config = dict(
    num_attention_heads=2,
    vocab_size=1356,
    norm_place='pre',
    tie_word_embeddings=True,
    init='normal',
    init_std_up=0.0625,
    schedule='wsd',
)
Each number is 128 + 24 x the weight over its row's rms, rounded and kept within 0 to 255. Layers, rows and columns count from 0. Numbers have three digits each. The size before them is the row's rms in percent of the matrix's.

# layer 5 attention query, 64x64, rms 0.3, rows 0-63, columns 0-31
071:142144131125121138126173130154077099139131127121121127137142119114091100121121163172111100049127
076:136083125157108111141093129170105141129140146081187121120077111153132139111150124130162152172145
082:081165131150135169139142129102115158081135162107079143122091115141102081128143152152094149101102
074:119114137179141130127135126084146156150122149139083122129056167115111087116119112118139124152109
084:145121108182148090116124143124122120139144131160104132123157111114125119099123160125113164076121
080:124138118119139144120099152118136072081138156189086123132126132124115108147127142121083111111125
078:124084113124147104118073163133142122183119166111125121085137099125141122141130124125150144187109
076:109157142118136183112150115115122109103131156142087106128147140158111126141144140149062102128119
081:149123130103123126094181087125150102152079060160094166140151155112128158144133140118134128135155
081:112187140084078147125163103111111137137144105095082124139156149127108134145174130149126140113126
073:117126093104146162129123124100142150113132143113061113111121150134103096156137102138122144178095
083:122144141140114180150173118113131076122137139150109138147157174084115147129115147139100109097092
088:148101121119089094157130158154114136081131156113148127093138094104091108112113157140149151125116
070:094115117194142123110144144115101089126115138125101135091125160183088150129126115137111137137132
066:126110179134144130126159124155082183129152144073156149152128163127159111087094131156146125142180
092:115176155113132088101163086123132134111165106182100146135086161109108118118122143118126140114102
074:084147094101148178093138135090130142131154119104086119123145155106112100150117116156149143100106
072:138102177127123079128145130130126117171149136125179102149168136086142168093129128135132116109140
076:156173126130128109113122092151131123154143076135111164126122110121117110158133119134130137114160
075:134089152122102128131137111137132182055126108108152110134102105152114155119137108157137164164139
094:120112148148068126171146143142115090120137134135126110111140128129087105169110145153113141118126
093:115104132166147085126107170139136122103154154164125124122164088117121152103090176128108128098119
099:127128108133173123113073118135118180125123142124156119123118148148123147093170100098121116137132
078:138106116113142123128103155146178165124104158152182110122123107122163141107133132121167124144121
085:141123093065149093114108105130133129173144092107114141146097127093116099138178092133145157153127
074:165138171176144111148134117113122117150095140110111122147110123132101118101149102128080111143152
098:105111143121183134117107116126163180164130133113196110149105118149166150116125109128144121146134
079:142126122150125050116121159148108145207106120144123132134145104087123090125111167132158133073155
076:147138116122140089093146140164132102156149143139153144119141113124161149104142114089090099121105
071:120134105096161107099125115146119193113104098113154119139154082155108119099142133128156146147163
081:116142127097138142147118111118118110163173131128108094162180138102129088138148121137101091109130
089:133149142132142134120170131145084092131142118127148106142143165116128160165086165091120128096116
092:128092132094109116127171140091141132166119130138126099142129117091154117157075111134132107111119
112:096130141172130123147147117105127144106118135121090144108121085157111141149176102141138106162171
123:121116159127120138150150124157129112088112114120118150134118170116143152157112120130107149129137
120:167138136098144070137098113140153106158140131168118161151122132113128138123061088138116145096160
136:125109087092133142084116124129156130114151149147090168121181155155097126102159106143137119162109
111:116143119077138127136110101133176116116089112135174135132149113136135165157136139114138159109143
131:131123149078062102096146125138120146095134131126165098130124180141134165126143121117138128139139
113:118130117171143127151150149135078130101140166136085141127164120100161114130101148086098104104115
119:146134103118161112071108143109160095136093125119143128156098152122134127133135118088129136085150
114:124130069151136171133115125165123139162135118175151124121152131120125101098084158141074100081109
106:106129133123150102077138097144122113129125139129147116108089164129095101106113188123113161130106
106:087129129089128136174200122140154130102121139086141129130101122162129156154160129141152143168132
122:110093129126179152189121144151101170133121137127145094133115113129166134112114136115133102139160
122:114140156117130167123159123106137136118132145097164111149094140141132142122146172086097136155108
112:096121101174151096125154133114129179125141137138098143086146115145124153068114135149098109108123
125:084112104146151102136160136104151140122113140109064148105153096139132092142132149134116148147100
111:134179131142183106072097128150149123123149106117148162137124158112148117060142099114143101115120
121:117135123123105124113106155108136111132140156132116111106129121125126139085172130117136079170114
115:157129173157108123153096128071132138096149119178083124120182108100131156117151127147162109146167
132:110130092115111105093149126115089142151110146128121122091109146135150124141141088121082132120150
111:166119136071127093130095115141174111127164132131095126152171129110126131127099127145140131152113
122:111101160087135144123132111158128141114172114141119087144183131177095138113116155146132144164121
113:098078120127121145111080154133089117166134137102135075129159112108160133130101150102144121124097
119:140120174142103162163138086125129097136128123137127123120087094142176149095114079165144112087149
125:129130077129143125107154129114119126158135146124133096100114127123087089160142129084131158111133
104:133098137158143107165133153109092133064117136125098086131149115137150155104123121113139106113159
123:136119122122172077097100113141136167129132137144134120138125142161080137102123117118105160110193
113:093130086119117156151094151082117121119139114146113099141161108099133139120198133133154111145127
103:101158168160116132155138143149160131112133145134126168144120191126128145111148116160098087133109
108:145100131141134110122102136105126148156124120131119103176138167145106124105064100119123116112146
113:127118141129156127147148102090121126171092140079140093155112128114115149136132153110102115128134
110:131112106153147108102140150103102126175157133119141081150133154090123107096099143107131120121117
# layer 5 attention key, 64x64, rms 0.273, rows 0-63, columns 0-31
078:114132146157141084117140100119071123129141142128094103106126142150076131162102135132150129120194
075:114147118105128167144141152136164127153123119079153161155102143123198140121114118122116095132084
083:163104112135143171159120167117113126145148140095117122137102154165126131081114133144119130138125
074:134141111108158184135126148145171111156117105103126149153119130134195136119138112120104116131086
076:099124144126120084114139121117056118105128165132095112119130151169083108127114110116134126129178
096:158132102187121089130117131132095126113145149150103098119167139128052122125140102091115129128160
075:128123102133131150128138160132170106141130105128114159175146148118166128129155087121119094138071
080:163100087159118147170121163129132121146137090164117120139155106121091146118142125148121125099108
082:137147136154124092122135109140109131103139140161113092097147120118073130148126128142140145098137
099:153141097104098075169127128139109122112161133094090107144149128170146156102128130144139141139158
073:126114092132159174132118138150164115172116105147132133151129112125146132108124114111090084102058
114:127104125144127139134129103118131160147096090196147119110145104113072107126125146129106129127130
091:137148152136117069125137110134069145086151176069094095136132144145123127122129126111144133116154
072:121142125107155129141138152113146112173115109129107161155076162150140116134106095116115115164113
073:153138104129136178151121169135149125142114086107137179162120119126165147117120113144138115126101
095:141155144135133087129120125146087135081145171076099093085122152163157145134135124102156131126169
077:136073096123158159154107125129159127179116116167120159138132126123130123113121124154113114136104
082:122142133061084097143160126130119159099123085134129117167150098145149132124136130104154134158169
094:095149148170148104138121137155088083127136174100104086101146125148125158125105099138136077094136
078:133147166100124080121131111115082167107158185102142105122108115158125109113125171159155172138133
096:122156146138115086131142120112066112105147151097107108110111140184091119144146121115137135141185
083:140136142156115080113102117119057155095138158115106101138135138150077124151118126110138143136169
100:111098130105132151113131141165163125157145126106149136177133120116190155129102134080118120107095
093:118086150119125153112133119113164156135106117177174131101112119082106115125149165137108147110110
078:112145083116141153145147140153161115139115097121141160120121140134181155122127093097107099146096
087:113133133125137171124146167156140108144133065106131110164122095155163144129121092122108102109108
107:125099136106137176114116122131193139163107093161173148126119104094160140126118156149125129126099
080:112149138129130085121145129129077090100133142089089115141130147152103139150137103114155116130212
100:117122122113115135102128149131147125162101091119109144120142157099149142145128130093125071102140
073:141135147160123081101139118136082140090157177103096094128123127152118127147126116137164142104162
084:128123082138112135146132128134153122164113065163143134158173103137120158138122127122112080141136
092:160135154131129087122120091134080130074136141099111125118145145157095111173130136110186132142180
111:126108151169115120136136082129090133118155100147135108096146128124067109133131142145144101118154
117:121148155106118089133142140157104115112165148053092123129103148170167143130135117152164141125138
110:154145146109148106151138106128071125120137157101131138129100130137131146136134162140159125128154
114:143113106119177124111158116145147110138116110141108153170123142107182160151121100101117079143126
122:107115125092153164108113116106163164149128088199159149091146127099101131117124156122103126130099
099:147127130144107105114110113130082141095133146162108091094115121141067094141153140122147164138152
117:123165188105102138132133139111121101126128116089157126141108152164171111126134119090142092144127
122:178122067120145159147099176162149150143112107107128153131138119106128142120099152141108104112150
115:121132120146147081127087108148093119149122122201102121092089120123090118180148130079131161134113
104:156115137146127111127123091115125140112122142166119124118141110102047093147139133136113162119139
103:142154139140146092150126102131107126113133163109086121122126127172086132144141108115114163121165
095:120127123105137163116148144113178130169109097108145159129112122144181161131135130149139103127103
116:138084102110146175139172138111118135122130112180184135131141093131103143115089111156120140122094
115:126112139134105118150144106129112157118114099196178120116126113138054099140147159139115145112120
101:159117134152143150118129110143087178088152124123121133141129095117070037112098129141102158140141
125:119162095141196146134137158131112139119156137100084147125094117162131143119138117160132136133160
101:129110121116118166112116147108181132151100115144121173139122125110168132105109118096098136153101
128:070145160139097150128135140084121151129157106129116125154148169128119119127119131114126126104102
102:130141142136087083123134117143063143090171148105112099132134137140093105131124119131133122133159
127:108135127130157176130128150142156103163098086132138148152089123135152113122131137091130105109096
098:120130112111138177131138155113195126176107104140141172154138130113173161123132117120112088131104
115:152118116103130115125168112096089171070126157113144129104140149160105136105135129112139135134171
101:128167090095137149164106148091134090140121154097124144172123158134157170118154126107126118143136
117:124147131138117127116160128143168129158067087138132166169097136091165143166127089151128120141110
103:131113134155138092124106120150051119100132149142098080092135136156083119136134139115127145107157
115:142150113119107133119158151157109148133145120099125150130102117145198114154113079114147099146144
132:151125130103155053125137129133099120101166163111104115140101136175136123148121116094136137139131
099:119127136137092119109093132128074139109151136143126099099130134126072121147137136120156145134146
110:165108150098086143143127113127137141127120080185172140131154097078115134112127159151110131117124
108:144110129117171120122134110125140112169145109163172133160109126085154141109111095104096099128093
101:113100102125130142141114154147161120195132117133168142169098104108143145141134120121127124105081
126:122113133144113120137121139106075135127176166071130117138156148130134138103107131082112093119135
# layer 5 attention value, 64x64, rms 0.263, rows 0-63, columns 0-31
095:123142103159123130125143200126132077101162118136133142142084099098087165136133127133127118158136
104:160148090121125100127093126120123128155104135133125142118115143101128089111140124157088129082143
108:115152122137099095093153108116120112090096177129117126197151151120129129116111101140146176119104
087:098110129160140120182116168138130155157124107111123116167129123134179119136116108127075114125140
110:078070136132137162137127089127145152098145130128122143131124121142098210191106130092131146120134
096:110129131136126100124126181094126142139145074127065141115102109117111154136109100098176147119119
111:120081125148145142124143129161160139112115165112119130148142147123175109107139105131082156117112
113:102067154156117103160169091166140142113087141112113175158139130143132139146096117131118141145129
092:109133131141140131105111087087122112113108148102098163147095127119070134187105117120166151120087
105:095124125156138144137081135095154121157088130139154134098110110150125118123125145140088116144134
085:125166105154152126110160162135107122156116139116157147147122117090122125107125159144108130130086
111:134149167119147133137125114147116149116167173166103101126119136116161146126116131119130073110081
109:124154141125122111154102189127091115107161084153121137139095151124108165107125129097136111125176
099:135152148096145136104127088100138162136139122102131123112142097120126123165106119125161115102140
097:109107120162123144103157119130113137120129118098130117092105105145100161140110104117176115151109
097:085135080103123130118182140141166134136122106111145154128101102124096098111118115138068137160103
106:076148115123101146124151149073120149142107102125141132121101114135085115138098174134106098191090
078:107166105136125167095139119094125119111114122140121078088060171137141143147116147154137129151109
104:122075104116133144137124103115096143150082110097114111108147122141141101181114155149117148109136
100:120124082130128158107131095110126128104091123108133112126168162142059133142138163108111113132128
095:104119093134121123172154131148100119144108145105112144096164070177184130138151108127125131113114
099:124126077140121144108101129118114100090111144136133167134107129091114129115168155116155097114142
104:140121172119138114154105084104156105112121122138140064130103148108109094159095178161134097091168
108:120136092133115093115103118173106157124133141131134117127170147144141170105110135154125095131117
086:126143131152134132147087147101172129122145147098119122124126114095124103137102070157138108110123
099:165153073113131161184099124132158104127161089137138091120120150128083123170147107140128132131133
117:142207115127112135132133156098123116143175155133111141082104110126103148112168127117132106137111
100:132153155117168148101117177103112123139177162175122150123095123096153106130149140088136122075120
101:129109131118126151127106108164174121138148126102157110130158105140118104165140110171112113118122
086:110116183098140154139107137088153124135127130109108163132104115089066081151105137141132132143089
076:159103121076114131116136127093164128131145084145101145130124120117190122113164113121108108089114
090:165117112151200141123091144126148134107124142121141085143115147091107132120086137122090109119108
108:177138111187168157094136143095166116111142136113143091145126161114155118120110111151150114130133
096:158140130147115192152144151107128138095142147098121131122118095111070128109124143113159123116131
083:121128108126136139142152124126088163144106091123129130121145159143113143156136105090124171072128
108:109105114101132077153117091106082104114102157150105159133116118135175174094165111133118152089136
081:134136203128163096118141123105118095134159096194133109146128109116083124188129097127145163136126
098:142097128078091126131124106141161154118130158145116118121121147114163133102142137121147114108106
124:072108114138133155151123106197105139129133110133110135079126137139124113148137140100168117137141
096:150111159103096143128122158146170142129105139145137110129109172142117107110133132101117187111153
103:122111159109155111187130127118164161114087138125130108125088133128148097149091184141089124157122
102:110108135172176139148132095076115158101088094111159099097168127125133161113112142094132107134129
089:123119129164157178091122186106086144110152167133105099145099114136130149144065116132159145143112
103:125139116125167113144075127157104178103143098117150084117157139135102111116103129179143167119119
082:105117126129154076127153140140149152102118207140150144176104142090195135101151142133135088122085
105:135130101135130134095144127081135140116171136130142122113132137163080126138117145137117117141112
094:111194133157159119128179133141123093179152111141117080154119158163118132116153111117144142135109
094:141124074087163134104107100157109137144143082127147146114100144159141115127151140140142112141141
096:146121182165199131146134121095127094142107144149120154147129133095157113113142123132135130095121
112:120135150112094085144147150104106107154151128131141144100118094119180124100125082123091150151125
100:121103131159112149159076176100134110109091100105103095152166142135160128131119095114099125071143
102:137137145137136103109165136100117146143130183141150110097092135082157123074154127143134142115156
093:108129138145125093083168147147102133112103128110132121170136172132122140109103128131120125178128
097:119116126116090151122180109123120150131115123130122133131117162134131127143151124092096181169088
103:176094149115117171131128137105106109101158094135143101102106126155099095125109145134181099111116
102:130149128120136077126079089115151119112135093161125121136118086138145144142130111155148170118090
093:157128126148131125143160126102132128103102145116124107157118189087129142127166144155125173144092
111:104098151147119133140114133146166160141163131119112116091155080157113166128137177148123108154084
092:103142100108133112114077146160113097159130126144161183139150130149101131145112150098142118092163
109:155132131124078085127103130142134129172118146122126141109118146139120134132126093105078141130155
098:166179074085133126132126124152132129123172098103166163141097134107140122142159092177138160128156
110:109127134128141123093108149122137099122102171126149128106144116150108159144082109155145114126099
110:090155130103175151149108121156121156128117122112132134092114107130134124107154140122147117144126
107:154137104148128126123163132141127112141104117179124170133102078149134149148121116099145098103108
# layer 5 attention output (transposed), 64x64, rms 0.221, rows 0-63, columns 0-31
090:136124095130164109119150097110150143092108149130117168074135151149102115113093105147156171139137
095:183132130109146140165171139153084156108135129122065107100121122163110118110128111137152119133116
100:161133136106091127145158125139123114139137123115131144088125119165092154159151139095128080117151
090:087141154118079107099135102132096112137178116161121145129176133114092097101130151134165127132134
112:123145118099111112074144149131164115166098115142182136130114160130188138108094112105107090088119
086:105138143118168163145159101102101138084120126142171156167116127145104138112100144108120109124131
089:124183149122105095125154124118109129134172115088146075122154160124107118118155168147128081101136
104:156146103102090138110109137123113092162102121142131091134182153102155138127147121135169112128141
091:157134116113138075123190148153141131133132117129104120121133123138151130117129133095132081134128
094:143149104103161146109134140133107140104164120119135121117099122125113115133132144130152157144114
094:135116122141124113124115116155165129102081104138119167091116064148115095162131139129165144106172
094:119121153101091111144145134114139132134135067119115128153131115139130157083137087155124148122120
106:109139101136141190106131093120156129146107109134151174155139119124118141098116149124175123124089
102:104130146081138137148111138132142105111121120151156135157119159145153106157086142075091140131098
100:172144114091163099137126135168172101152111144129116112141161119117119124120134131136106159123127
092:162115146153143135115123131158120102126142134127130140116127107112107083158095138096182122167103
108:148117107136179084098086121155139087135136119155119110133086096166143128134132089087102154135108
085:174126130137156098166122119127162121162156104091153145155119096171121148108148110110121112150126
098:153139146142098144122084151134165137097141112146121149103115153133107121098159150135091128136097
095:121135127132158119153160137133125085165130142108133165133078140123170137151115121189124125103082
100:154177141135119098096112110121103134124132148159125097125116126154086076108110142148085123123122
097:135097148124191104103176145142146166116106110137175123091140093155131130142118156150118148124111
094:136130093116121129145083212147113136118114150101116143146135112113135141116179108100118179132108
108:136115156156116126164154127085136118166081095126122091143099134140095111129159095160118134115145
073:156184161085114099109171114126116138112135157109138101148097136152125171110170149113159118133161
095:161158132179110112124102118114112112158119151102079149143162135095174114091108141142123112133159
108:147095157108110120131157092135115153122122114132141120193087124136149114128091099164157141176173
099:097102132151094174096162107162134143091094107097164126114129108185167120098107119151109163138102
088:146149126135134125097177137158128111164119160085097130102134164128151099123143115099123133114131
086:123100108126130096113111111114117137123149140117142084129123176156179155148131126067146145141134
099:128147136138130131128112121111063132115148134127161120121123113124122115094120127121125174106146
089:062108161132091118140112116107102116113146152094159129119126115156129151121162140138153128122131
101:083130128078133086124182137123123112123118104124079158115125129142157109107092111164143131142154
117:110120121148168150108132144125120108134099145091128160097155143122138099080135134120146113130109
084:138128145120126133148084154143167114066128096163146149090152142125169156124138143143142111129122
120:115106140128114148132105128105127102117148131144189104132133124098080154129109148156100179142088
086:132134133094122113124119104118140116151121123120161106166085138156135168088155150152134152104125
104:135172135121109105131133137150114102064157146134108103154163103171067125136137159136086119151136
112:168159115097133124114160107108214130130142088134127153123127115132159090159143110106107120139096
097:101150135154099172110123134120095094105110150105137139135138141136081151125167121175134130154146
095:142122144140119115102122084132100122114151152093062150109169159153099165136118127134167160117150
101:112118135098137124101107138124116083106165117103126166112168144130155141128103117142166114167137
101:102123087098154139124107107135171102139087108110122175126140117134173163144140108109152151159152
099:129137138146113104103143153143115143079106114099102139128123090160178134129104157105132152134167
079:118134094156161140152136101096127112114110143127073149114162115121106117144135120152135163088168
096:073121095146172142141161159113119116162107146127107142124103114091175110111164125167085109125100
120:112124137121120084123138168094100117130094135144130085112092100120128125167160142105144131155143
096:134145115129096108172164136127144139097121163104142143151133123116131163168105184121120127120118
095:112119120079141130102155120156141145131115130154106116086129148170067097125126125134137133140109
110:156067144129112098136105114116165127152138141134176065154129113136097117131132142144117094164157
108:102140129126051143107131128106130128137118117121144120088133120105127111124140107138152116137137
097:111123085091166138139063137109106153153130148098112113127134123139093139134155165138137165140129
111:102092110126107129153117124129082128157106124170113103135145110093143150126114114133154113100132
100:128125116135123116118098139121151121097144136165100125093134120107130121087152081149121112175110
106:119109078070167118132172160119127163124146115112121109107120086170148119123159148117098117170120
112:116088144160136127168142116167127110111099145099171129103084118164148119103121142160118143130115
088:147098099147124112152097127150082142095125159104113100104156093159117093123091137166158164096165
109:139123109110155101156120146143101093113142121109094166112112160122119162146148121095137093106119
089:137130138116126158164145102126141117116133101097150117146119082098123167192170149116147125135116
108:160132115137149085110112164136156113181113142106170092130138137104128133120126172118123107111134
112:141104142171110131149182131132118193092145133077130133113173095112140149126096127168152092159132
112:140131115085095152146135120175112112134098124100143099184149104133141117144154096108149173105150
109:178145093143107104124079148106092107111084137137119155159152122115175117149102153096104123144148
126:159126134101150121126159100134100128106116144131157087110119167144101130136170134112116137132139
# layer 5 MLP up, 256x64, rms 0.202, rows 0-77, columns 0-31
108:161137113100130126110161177129140106105157097151120136154157123121122105092125130145141137152116
108:108081113105124142137124143149165146121170153129078135137098144112098123153128156181149116159137
113:155100154154099167069119079117121119128144060123126129112105111109116151131135113147136153112144
112:118150126136101097146177112148130151124151136148168182112133124144122138122073105102120145154105
119:142129143110110122148172145099117135082078114177156123119122165117154138131137139112107105080186
108:115165148127098116168145145154101136139108138129178134095092166125138137106122135121066121144098
095:172085103110139133163106098133145088112117157139100112168098155118113138108079112100110160117116
098:123122117114116149108162115132134155142089159099119125171143102099135079071172133137120072120148
098:109136112124103112143093133157118152157087132135127127118134085114105114181115092110115106136115
072:146143153094120127135155093170142162134104126098143148135095134135118180134157127111146144134144
120:146097169111129139096164172168117145121084125116101161099133129102127155102162151112134157103130
109:124113086126127099151144157150137213090108111138117122138121149103108106179115113139119158108122
107:129114108134108119117125127117155163106123147116147139100135169132101116127121135103168165082057
089:130132174131157158152153144129127153108097142145130156161127139118091122083111094110142151080116
088:137128126163115112170086115134167142120104113105102126141155152124142104101110113100097155104166
095:166106135074130139143172104104106150125134128169077118158090146121154127112175146139132152128137
090:152132170141152122133193163132134153123100093138085120163129151107121122091113122157116113099114
110:124134155104153094153176121149086102143143143156167137135122118140135093094120151081169101131094
099:127162118161110088174120150171117114146114159138156168142176142118158157100098118119107155146108
084:125134167130145134160187117154136139121160103130176156154131134117169114105106139098119147153127
096:092112107110115147128114114111116146084128144148153125091146131087094139103115136094161084136162
100:072126103094157106123125131159112170134114080113113111103162151109158150123142145127103173135127
107:138140107148136092155085058138127112115120122110152144122105174161106128122124108098130127120115
105:096127137100077136090149142153128094112108131184103171103143114158141148144101156122115134137152
092:184078166137141125111142124145107117156102104119155164155139138144113119122149154134167132139139
097:140106109092105151103147133118154086077139115124103100157152112107153125116110144125163163143160
117:128110097175132121125154100159130139106132063162105132151149147143138142082134153136164141098132
113:158121130132075147181113127110141118088112102130139191115102163144120096111185140146156145114114
086:137094124068100145127118091143132118127114123121166131115162111150084166127166143134129157178099
106:147093124136173148177115146104143158130122086123136143126149116162098113107153164107158140154157
105:138154138104117145146127095183129135118143103143127133147127154140124162090118192068122130148138
083:148110144110133154155173120157126125135136141131097143148185135146096132123190158128131118117143
115:161115107140111151120169140158139122136154102134107102112121132105159149103174125129111168078165
075:169155105121143096169140144161162123171109135133103141113133110115135140105095096134134159104127
131:149134132109113133155144140140109129110095129113132145047172180119065127121141093119139147116115
113:155081178130129119132115110177076106154107080158151157122170116135134155135136116094114136142145
114:138156120147122087147099149133122112092132103121128151115111134126100096134127145127112137151157
083:192112142133119125108090168147163139129165134113131136159141124142118154114130150166147111136100
093:132133157117120114149174135126103154130091122120114146134092159092126112152108135126123144087162
096:126153143127105161126144102083096107132100101129137109137121080151150107129174182103117160090117
097:152106128128131124107143140149134165162173100111125106116158119111111144138136099160138150124104
105:121153114123112139144119140126109160131136113174105137155096087139160131129156129099136109084110
102:137141143148151106116121111166099166113108161165108123143124104108114114172138169137172117081110
110:140159118092121122114127069135153146193104148140130147099165135115119142130125145153134122066087
077:140108143134111168145147136121076132090090109130150130141171157151172099104099145118131123111098
084:103118110116152131134108107183119127133162124128135116139176125098116114124152109140149112126152
097:135148145170152140087153168143132140091124131139150141152119111067104148104126117146107095125136
061:141099137161115168164122129157084119139096153110157124147110158120123139133090162126109161117136
094:163113116108154094098142116126165149170088124144171105166126145155102086127120143145087144124153
094:132114119065129110154104136165133118113120102128125151142108163157125082125179114144151104134149
099:134128109098189179158120126152088140118130130107162130135118098125090154098127145095156140154150
096:157146110129113164162115112099138100112153149120127178179078135153112095078114131133086122119148
088:181126133114144130139121148134148132124122083112124094133126159125106170143121174108188152126133
110:102101105120141122115163128146125135085147123139175132127104164105162151122146143123132126125143
113:139147148148168144106145151127142163140094146124139149096152158103135147133145146125111166090096
098:135174121184166189127158126100148111133118112134067146154148101090140110080123162127153105126148
131:134095075124134118118176154125138106143133088126142135114151142147105127161144118119134145100138
098:147154117120098136099140137078143150153101117146139129115132114116130138155144130147103137130133
080:101121132143129112147179109167129143157136149107131193081109119147126121094137142151119157136138
066:119152095150133119081108111122123124105101149146111156119117107135132100150133123103061141115126
102:135094144132153085067136128135146118127117097124153113168163153140108103113099093149131157098116
099:153126131139129117145081160100148096138113109129106154194139130137106142130139121160154164148112
092:152126155110134160126159121154147083121130141114120167137136127148088113106089138139123116153077
106:125115080153109131155133122090103137099161110165120153149110154119137124117164124129154172145117
108:170119159162145145127063172140107152130109125160108146130172095110105149098130120153168156116147
103:157131124117137103160107130118097132155118084151136170100155126137071136158124117127130130134164
073:160078142127104122113095145110121132125126132144119118162128119082133112129124145139176100180125
116:112127104114113158124163130126102144080118113162172109147122141129103155130147141132126144121108
111:094128092109075148145126183189150135126139123149116133133171134134105064096122140124160152134133
108:151117094171125167161135129125083100071083106130119113137075138123116117105113140129159160151113
096:125187094126106132137123149152124119146111109139155127129103139096121126118132107114114166120113
084:099152120153103151149131096145084110148130106118168117152178114123137147105164139142146138133148
081:168128106140092127130122147131133120105143137148139124093136137115121140126121157125124083144154
104:169160160114158092152145139168147160135114149121116149157157113077107095140126144128135082109120
097:129131117140115157152115074123127154118123138144142122150105146119127140126142154138130091119115
110:100148149144144131149156120160138129180116097169121096172129128128119102136170152106136175140148
095:127125140147103209112120163102149125117134141154109090135105140128127081147132123118161146110130
091:129158161099122149145159084142098135098120138130165118174153114159137124098156143160133118091126
# layer 5 MLP down (transposed), 256x64, rms 0.18, rows 0-76, columns 0-31
105:117145122129154124148128180147175130110122139115146120157116109120169118164065126117153104115134
102:133112113077093168107120112166146146150150187115099115151110139127171151140096117127161147104125
107:145126171109126077119128121126132162112129127125152118087067150052116117112109124144148106101126
089:141133119137143100110127125174119139204145157111115145136128111131132138127118107105166131134066
111:124140129061150125112130137103148125139145132132123136116132142108125081167170128133092105105150
107:105133177148105104106123137182135130139092161119128105164096119109173135127171130113102110149134
103:137140119108119111128174087131164105137067129100129154118143124122145134090148139126095119150131
115:155114150091123109101117094158118141123068139095086119100175105099155154104118139118146099090118
105:085147133146124099131138171138082179105118133098094128110106110108123121170105114114126136131118
067:122142140186142129118150100130127137123178132157128134166127118142118100123133162123143135145137
110:153134141114129121177117141118158129157160122131129100157136112154143104115151133117166112117117
108:138137112095119095119134115135123142172156144115119118068161095142083145144164174123137114128168
098:139167149135123094164124178136103117109161111068103097134123167156116140138147127130102146148152
086:161173140129115140124115149107155114165155112096080134107117141070148127149119168118159174152135
099:139152113135128100127131117145103158149150168116099097086102138085128104145118095113152132116148
100:144114130138114136147118121098090117137156138140056119140151162164167130110139086130184142151124
090:152133179104174145122124147134122135130102152122115076119138150117121116128120148140163107105156
108:106124138128111129139162102134150122163125148150136084120094079085184142106127156128159124154143
099:112122130131124167153121174101106101127125110130163147132154093119133161125104137112124156137109
079:135125160128160138174140154137125112130140138165105101135070154083182144139148169152124129097155
098:096134083159153144135105092151102115064125118126106088078113111106082128148145137136123131127191
098:110132084151112146147120123133098152131173127132122117189118135154147100118126100124135145176147
099:107130143109089132129108122152134118116132173123170117109148089134156127090105163069132069119124
112:126116112124133140107106121104104150137118091085108127166107153138164176101157143127141105142128
098:117134160132122126141124126078165159132090130166125110152150137101117142138151155139121128117199
106:177108122155154120146131176093164111107125126142119116153129118137141146161092155123094120126130
112:167133071136084111122152105122103114136109067130105111139134148139169103146153139130093128113116
107:123160092172096120124141145130122148122093143118119128153118153176161116107155134146139115095194
089:153109121113130128117130124116103099158098149117099175118137148171072139124132137171131180119131
116:110101105163119112124117079107136122105145163105138134095126132160148121077136114106121144094116
108:097145192148129115101114167151090106135166161140142116173113113110112144121123117105116140116121
095:175149131153127111135132125094111156148140167115127131115145164146119129124172164168145145098102
121:129146171121104130127147155119109146149137105142091124111073123093098139137116190114104170140133
063:088144087154121102107151125107119118101188135119099105097150137116122110101123154124118087101105
100:158147122093131130140122147154158122126173153063117128124132155149162180162122096146133144123139
112:106124141102139172144138102190134111135149127141129110157168111104184136193123118092123121084153
120:122097173103118082124095182149092152099115154132128097065119103135118092138112138139150126094149
080:135114131108101117108115140136173095163125110169176118128109093107115155137107136136125123161115
098:150129138107118101152093113103091121110112090101083165106091114123107124107138122118109121160142
106:126138183115120150097087128090101131079144137121126109118134095112141101134108126123127165154105
088:154080108122121146092108142154164165128198110119117090117142073156116110115153121139140147131149
107:174131163142109157136144091137121121150137161091135116132103137116153100158118122101139179154105
109:141112116161152077167132174124144141123147138137168124100100159118158117141138170140142104156125
098:124143080108088128132124113143143108126126121145120119111125153158079115128156090129112088157150
087:103092124133109110118162122111131146134133153120123123073153132167106111146093120170123133084095
099:129158121150128134155108108131139093150150109117101129165130118146149127117135192114128155149118
102:149161116113149157089119115144166138137072124130137128150101108096150151126165151174176126128142
066:117110134130110124094123111129052118103167138172139094085127113136085090116135147115129140121120
101:126149111144135135141117085116172105132104141117098154134125140148108142115123158094125149121176
095:123137143153133122153127126131153127140129106137109172137071145137128162173132134089143160132127
093:091155089127133134134149132128120108108116131088134142135129109134134125171095166171122131100142
094:144123109108095122101089105109130139149114117108148133119145141115140164096147161102130119084116
079:151131102104158141107131142095115107096126146121114074120142114165129130120128099141142137125093
108:124136139114145147121147109083154112141163128136116136122090132131109125089147168146109162149149
115:134154114186178142131089119140141149111087114147139114167126148121193139116121105126122128124157
095:125090097064134139122167092148098126147138120130119127103118121133164107140088129177142152150129
128:157129113113148126138098140120076108131120127134086124131094137147164166123130136147114105141151
102:110131113142129155124127124071129139109153126189104099150098112111114139135119125130149127119118
080:144083122128134090049096137135128152124183139106111128152106077152122090117112133133090120107091
079:106143146128077112110141124120078133100143150138125101098165139148077151103148135128161132111155
103:116118145120131131135124121149128092097136103104102139127139143107125090197141159097139140123144
096:136122148104127106099125135118088137134128159131116126051096114131131146163081113148104128139145
088:144146119122131117100169116122160168185187142135143104154163114088127137123118159133180174162124
117:091141174112133110107189143135139124119111139142134122081122139122154101107130121097182131139152
111:099122146158154140084114115142104137171162149150125172167129116118121158123122122076161114131116
106:132120130068124103099125105141117159139117137088124141167089085140158128121147113146140138143108
084:132126143119149154146141146131097121153139110154097142107125165124130152134111178150141123191115
127:159118115144102118151145148164111105124151091172124119157159125104145143125107153133113143116086
113:102127138135148126139134166124147132142157195140159145135142114116128136110139162149117138112186
113:138143131105159104158129180119115087123132114146128118176114164117162145107097145109136156147114
089:081118109116147122092086117153100131115118170150160126126134152141112112140092122113136145153137
083:103161100117103102144134119118116087100139125104131091163161141133151164112194171139122126100144
083:085096114122110109151098138093126144116137131170153131083119134096121122164102148147162137136157
100:066145105095112123137140145144149082114166146119172128138125084140151106145119107092159102106130
099:136101136146126134139130071155100150131127151126119136105135112136114136154160137116069102100135
115:130126096133153099145139181130174147150113139166148135161125137107163114110147094122154133150140
099:102113100077096154125123178109168098108175145133152124124133123177114107150127129099137140122190